{
  "norm_place": "pre",
  "parallel_block": false,
  "lr_head": 0.0113
}
Each number is 128 + 32 x the weight over its row's rms, rounded and kept within 0 to 255. Layers, rows and columns count from 0. Numbers have three digits each. The size before them is the row's rms in percent of the matrix's.

# layer 20 MLP up, 1024x128, rms 0.244, rows 598-623, columns 0-127
099:121170145117097085098093118168110176088115118203107129149128117109099080140068048098114143156120129095131135081146136144137168138149132126198126123127125127097120129152065123180114161050111060106151098075106197157109113082055130170147139111140107144114178152128107180171109073125157158107134123142112154130153145117120071110187127140053110118143113053149147165137124133130098153097097
096:134097133143121132181115137157171130092123112155150174091141113080124114124091096141142124122156022205182136138154107176097159166109096095136099108171061153134119143116184113129122156105101158103104159123128174154110115185087055160105117134126129134062119129114145120114172121111208141139078112103118089146149135108159133181117103105202146150125118153172142088098105104094036130161121
107:160083112138080078107078172106169148115153095071109141129159128101115135102138172154058079139139154168139094119131080175146120077085195155066126146124164148157140099167166149117108079130117136108107123068138133109164160129125150131052129156087129109105109109061107107105149123092137142137101175109136128096102158140124154107165150115143113084122157211180143183131128201175143119078075
100:207141137207122178160162109072177144145136189103138094135094168160141134133085165158120049133138130153110146107126151146143134095120166157083152131083141172105150186090146091170173127159112063164134152089110128172093127107151109152167140220096159116119136101123122108094145111136111108151118169125154155163100104159109128087133137149100096113116111184124073087102119133124058069097175
096:135091083140169123158157147147051139131066147115120096099129146086112058084136190107148159134144147124094129125172111102081082142127106080032125163130145137141139085095102118131151066140095144117158131152124099139139121091164092160147128123097101122113164083092117152072166175153122147134156145078178126133109122123153153082105234146079134111167069106143158159089140144182104148082124
107:191155075141104062090139170121062155135139097103102136119078084145115089129122123098132112109064171153131081131092118158200095123115090169114124150117135162157138176156111109097152116180141126134119119155213108163144054107052111111120117084122168167167146078089195160123122181102121110151087104164074134108113126136156062117138109114174146143178119130102150125158095146121128082112132
098:069146149138100135094156145152118113127149183132128208117102110151141140060142159137099106117144096164188102115128173145123143153116165069137125163173142128151095128115134154080182147150165194195164173139107152114129109140141099171104126063101113175163145112063099125158114077099159174146122123103126165123163161102147143159139151173114075145161103082162119188122154082200078116116070
100:119152123062077094078145169093132143149119120086122119194103175142079145121088118189158090151134100134112112131131146141128109149119108088175157198169126139189115127165114108097143142179144102133139075147101102118099062147165132176094150131152101149133185170134159157159115134086134151116132152099211152056072145133112125174091151103109162113104114104111128134138151098054103084047116
091:087176130160164097097138094132122130160096178133147088153095108149099092072068112120119115111134157148154174068125141115153096072133161122129113158105124143135184142166143129082063094132113130144130137056144114152153149136087186112163076156141092066178183166112043159134164135055138167151128169132064115122160152166087105149168127168184075139119089118119126110122166086138144108120129
101:176153104119152137141163105114103069149137119180164110117126169137168155131084097149130132099091143166141151158137098100157136115132102155084159102153111152142147069156145134141131109172179146153098089094083065149062108165139072070097150149184129109149131079084150169156129188141126126110156183150103125135172121105103173129164104182101158147045116135148067099101068146101210101139113
102:121130104055159088107111123166130107130068087153122161135128086106125119155137085139132119114101161121122140174140141091103071129172151201070040124150146063119152153112094070130112123117083126120106112168140130160141121202125171085163136090081158145107143130104193084093118135090075074101086155130170151124113127130156105152104102182175145122117113091173144170144144155184088126078091
104:119121049117151130110127063078110170152116116132102112150097175117159126115067139117094135187144114082121080119114047130106111125157110065073120143136116111161119105131156091123098130123157156111119141114132112109131122127188121128169063135111134094155128173212106108085141132170117176149132156086184105091125094109222094103131133167118158151103140192190095137115109166182124177088122
101:158092112178152147143096168140151092174123160122131133143149154185147144175062120117146141057068170091119100105161123106146110109128115071151156135106105166110156124082125137178092152110077082152110059156136145136153077117163121145149175079076132089089176173102118140119118167136118071132124133093117113098092116113104115133055142059107089108127037135135144065122136162067125112151122
100:100103115116182066139130137158155103186154192134121171118144119149115093119101165077150110121134165146081075137140140138136178070177102152145105156139158113094137149105094169155128031160120172147162128145149198101139113150134162159107142118094125152105137151125109094104164178078124125065096124148020165134169117076130154177128118122109184113104162163103095185130165124149112109101134
094:080086173122124142165128098096138158087138188205096148087194121134086141077162062141091119146108107109137094106075155082208126149158141095175120185116124170120157179105100157152171097091157098160151119142099120179086173142101125118133144128124074104141147103119120134175118172138104107173158131062115121120067116076147107118137070140118123107136142173130096181115072114154128097095142
102:125099178131115182110187170130076114107107107162135157141166129144102095147182170135108089130125071159151136075141164165109160144160122151156111136155107135222172133099126158126087180105186123170105117155158161097127074101147166065076098165144147138117203149123119158130166135078142108163156099122096175087104125146122179137153120133132071101126043181176139113145160089139142120112129
092:152174112120125053145066120162071096083146123086080151121148098121174175171124141170107132145197131106118090173115108130079110168121047098085107166174146143159064106128112165137132106188153140123095105097095102129124108137130143098146110125121117185151115123104121124136162083144106130122120149165096127066070103118168124198151130112120115211113129184131180096175148117107063110108124
098:099141080138092108185165142083104133161156131099137158148092145111121122145093141117086111117176156088182118138159107127155144152152116101192116135148054121158154076099116110126180058128176111128068117067125094201106177116153157187175110080161121107101143121114152110125173131154158111120142151129040077132173078088088101159139148150090109144129137097103142125123097136142191117112196
100:144097116167181113141056150158122155096113188183122122102102112180076082124170055129087140142136139139160094086130150120160098089130109135111101115103183116123112085125107176141091108089144145127147124169148137098150143100111136119033140107128159122155185147112170130149128079122071129136147123061200138126170057108141127202161148134137107147161097094143075130148145102048159127140129
102:168143083119209123131121112174139156142051079119137133107115116154119195152119109168113139140174101163160147137160156167099129180142175148144153123118154093126136193117068161140120112170091094099149160167154116134194180120159148163155192117069155021113121142112144181142156182164115130138117098097141125121115136153115131162138116098139101115179092110117127079118184106103154124056118
096:148124144110134152115137118121093120118105054138144100162129126164085105136065093141148128115091108167140132140079145124151154132126083143074143058148173099169152064095205108082127073123112165206126163105130100053145137132204100113159068132094107135106122133123085162142105169108153207096100131094147163122088091174113138080088129085190121077111127146127141129135154137099144088112153
095:142160111066165205069103095156165121142102157156163101173147165182065120155160155135158136132205145139125126099112099173156162150101172167086124150156096120175107157132130141172159142143144100097139120088141113106093125178106136076091104157135140123110108112135132212194128114102133129141087128125122102108103107122087107124090115124167056142057127131200173134085086074155169112118131
102:137145134099170126247193122124141147110128046113121147124142139089162125128127104208154152135146154121160125159172080156103094091083112132181138149131190148149155132146117143111164121173127095072133116114107124111122092117170154146081162165128139130121185119075146127158102141162166136107076088146128177087100202133184106131071188156116136168146106123144131105122134157088131095182090
101:109132165126132079111118141097120122207147179134120097165132077119141126066075101129103168081089128100213118121170150094101117141109189097140096115148212121128110185111111170115107153107089196097103108085168133102128124119139127229087126051084126136141170147120141173139107093135158106100157148161104126117102121152142104101110086152103081101097108128149148121115058135152130127095092
110:149125100103103133188117156120109093195122182143108113106164171145121126097067109132141123124143104131170081095140109150143141130086110067121212177099075133098112113115101151077135100131071085131126091163159107125089157156141159151135149142146128170168119157077110096115112114190044133127181099080135105078084191130188110126173109156125143187141131193064132150130148141131152122156160
103:116123121144144075107126127120044110137157127185125174166096155174093185175141107164122077110124142180149180199133138180169163116136128091150064113125140113116088179110150135114101143141125154078191127125124110110142100114151078077096156207091163126108150179168134091183080110133126107113101111096081119146109123156118127159102148146171083113183107072169160101173107120156140124111082
# layer 20 MLP down (transposed), 1024x128, rms 0.385, rows 598-622, columns 0-127
093:204084077112109153157186107161144149111120173107066089158126096128153127092087139115125070114142106146129070146146118146179104121161164170124136120113107125095103180154184051090117173125111125155173163209193090138135120152143144140100167076121158083168073098122109134143149169115150119117191161127053082059126098120144152161134139128116125118078116179108157142143123123161147127134141
086:141145146162155090105117166140129133130144138128255106173172169150113142098127143115122133135087110160148110125146171104164139163171099150102184161182132137179105106166135139134106119140157147154153080176099152098171156079129194120069101110142158118102138087151186110112137127189075106129159089167125099121158063110137159165161105177086118131105136187094147098103139104130111146173127
114:147108129148146107130176111151133130171128116084123039120132145134110119172132137173156172136124125162121104158103154129087147102168141129080199082079164117150195144141140107155096097153164070128101137086085138152121170138101114174186082139093076139131059114183096133176148180109105159115089113083078109107152087095159176070097108092101099098120128130144148170128082112128205115099105
106:131102165137142129122097107170128156107151122165110114113135128098125120221103125176176131147101151115137103096110122108174102161112132126109129142054160103137065150189107138113158175107182115114158112132099084179100176116144114099151137153136118148105111106125215075094164201139119169123144128156160140115095047077145089071111153150090172117125044135157145107164158163066104124104160
094:085198151163076133132112113136151091117100145136160117090122125096153183185119101121085074088129108175076079151106162168109176173149198125145088119187128173078128152140134129117142124158144092158180123171115119156099120132149139148107105093145136113191079085114182103178103095112135048123159071187101132133124125119120122150148082068118120138056124116128165095161161126097130084103112
109:145142141182085098163153154091110150082049087120100103129125145155185147103127127125167172127172132103127053091073089141138154116138192208141119108145139146149183125126114064167092124184147124177153113064132097094197107153087147143178112109104104135142206151129128092126135129104056138124121137063100112145131141111137127100119151112148138163140173149090148168130098133101179091160113
089:121108166130086115167143115169167135087097113137188087120152207113127204100103113047151147131119168084105154135157122102157095139134119162102107066096159097081116166140153114170143157064087086105132107129157089126121127108164124117130114156126153088165103105127131133136133137126135123060122109198148111097085155141090097101089146091094187137097146199135187114123148135088158051187139
103:095118104104189131095092138148123102105089099157128147089150073142181153125167173109104102107171084119138097130063119082151151108214131122155063061129132131094118102078097148177122094086137117144114173096103157108119167137059171101172107105165165132179140104160125154125097117170136113136121123140074114181128178094127085112209158165137112143143143122169060139149129125107158163170154
096:181158100077084141127100141154133132127186072113142129113146132136128141162173113128090179133167145064139171127162092124168128121048141123084138120136128148134109132080030162133120162110110154119117132167171141130193196091145101163176132127133129114084115143059174112106146114131153070117111151123156104062085181144146156114133177140089160135109148118095101141082210117142074139146164
101:085129186158111205120096130112189103113089134158117108099099122105141112101065133114117108108133136133129075078166086071163092126211151132115123109063156146075109140127089091096097119093129127128075164200202153098162114080134128100156187129135099116129184119136103118127118139156196095157127108170175129145141073098141131139129090066096159111151143152120149066117109115124105173154110
100:213105124114166127188050165185122174139155088124143097179114150159119157093114161058176152118152081093104104130115129109100180093098115125143121200168134127130178122149096169109123094217130143101150129106146110143118242111082115127096111157155161156139154101182094098131104105185156138097123091102153136116119113122134115126130109117111130106140128143168138130109119092075156099128072
108:157120101176145116163170139129080134138092151104090151226159124136187153124129165148125137214204202105077121102136161126124109156172132155167118144114116123123204093131128125146103127142114128111165116079121074100098156164163167174112135126066115162153111136148129095101166159125134097138182131133143100169109161107069120102102076097104123094139099116030134131138144122160187111117134
101:142129081087117113091186180101150157117073154104221153099113076117132131091136080126089115177147078156109148123173122133120177221136150151091125144146132140111124192128186177056110124157143143176167212105153145102137156102087158115068158141140165161129139146172141087108123111086135125116139134106123162140124147141119173104145098151134093153138131170151118196110098121186149151095137
106:154180117135145186135148147115155117140150108130097120113130130152134119079110155170101166128154116095076064104103085129060122126148155116108082128129104105108184125140080095226142101193146105085148131071091204161154141133111139072100104209146168138090154105138101112152111151096185126098143144126177129061098134080089163111141092154141185123121131131132080156150113107172113181118153
089:168108123163098119111118128141148138147147088096180114098031143081092137100103139094122168050109168203072163134096150105112174105086109174111169133147165168106133137154164136113057128113090118076128193158144055131110130135152137177184142109172107150091144143105167137152154080120182142124102166140127141114144162161134152129131118123194116131202086079121127107141133149170124132129086
096:120166093154118114150085107080127223168143134118153108139124093107150170108096074120120126116078199090134099173102144123141092126091136165162116101181118145098147097182130048133146081146164191110141137184084106144106137167170073096166130106158123100118080120096118185127067129128115199099160139165163103123160166178079102106134134137144148129108141135109137112140160061099148175119157
083:165105133093126116094135106187149119107094135089116080134073108113038097083130133115132103142117104114179167085070171116134133099126177142132118166176127141118157172115098182153095141083123096095127104085141161114155145136161138154160112198117107072149120136124128199156077140146127160080171158086108112185190078141148106138165096153112172108133116118167073131052153112124195137135162
097:153135129158076106143145109092174173104096131109118108116069145102119100074099117103159141102143115134147109178047148134062130124110132169111113077144190147099120151134135146110105084183164197172148140178124155077044131167115100086085200157141183105139105182128111070149102180145081126083100121059176138106149166135116110119108168141113116112107131130133105097177140128082121125149127
101:076119139112085128120140082125144115152131115149091193163119125123185162132109181086170122126136146149151158169103105161115103078107137076165193161164113159113134147194134085132172131146133051144171123057162141143124091174187080132158121141154142103171072124114087055072118162098133097142126138164139159137107172124138108133155120132155146145099165153094073110147165116178062100099178
093:156083133125100143143149107133138134121185169155129120154090151133150128116158141083176132149140172052123109099132165104128141099098125131091122092089189172119120063111183137191123152030148146125081077157084156169085083101132111064151119148177105127134151133117142137106122126078131177140078166161146074125102086123124121146148111115090115148046098175169120180140120075097114102182121
096:092127142134136077104113147110158125159104147129137143087129115089127118159146101142121101136160137124096119106167097180114103113122134089175092170141130122118108197110072163105107205122150098071144098127147096190116158173046200176105126073173115135122147070154140106126165087094129093090153154095157097121158158108155176136144111171121155146124133063117090055134143109211099159182110
096:091141116164122072137135156085138133075128146128127156103144117082104149203115103192072163126139101079208090138128120104073143103157083082144122118154116166148190069125116129096124131078148141148097143143128147141124104099190107148081141049155113124180112085110099093127143139161176145153150109183110129179142163174105067114192134117130123096159165121081123090160085131137091092107083
093:093115130136123151109138157131158144159135188111114124143174094150112168132110143116154153081156086191133151131135115149123111118163065181084076127191097126096188042151167105174157115158154097116143155171125196123082119069087129142154141123112060115106158098122142071114152150154088078119153094038138100118129122179125078149135107118183160168125109102142120144159111096177183141107128
100:104163086122102118185106167163146143103131158122173106149175138085106178200124086134137098104188121125136112135081126118145170104117124127177104128138078140121119132123147064187065124154111167144116138123073212120110124106169110100163127173139083092096090158150087158106069147093084141099091135153112154097113085087151123218152154140126169170090147091099080172116105133085129099149159
092:103115106131140105200120139122172094092117136112000104076144166077131174135124138152102097102092146150135056134078137143161142194111109111099171097097124156120117100146170130132088118136077107178139130122147126153106115091130177085109123224105106102142135172124147160128163128131129116138122158126128099172083169100163171087119067168111092130118111167098147098167136125133172122144080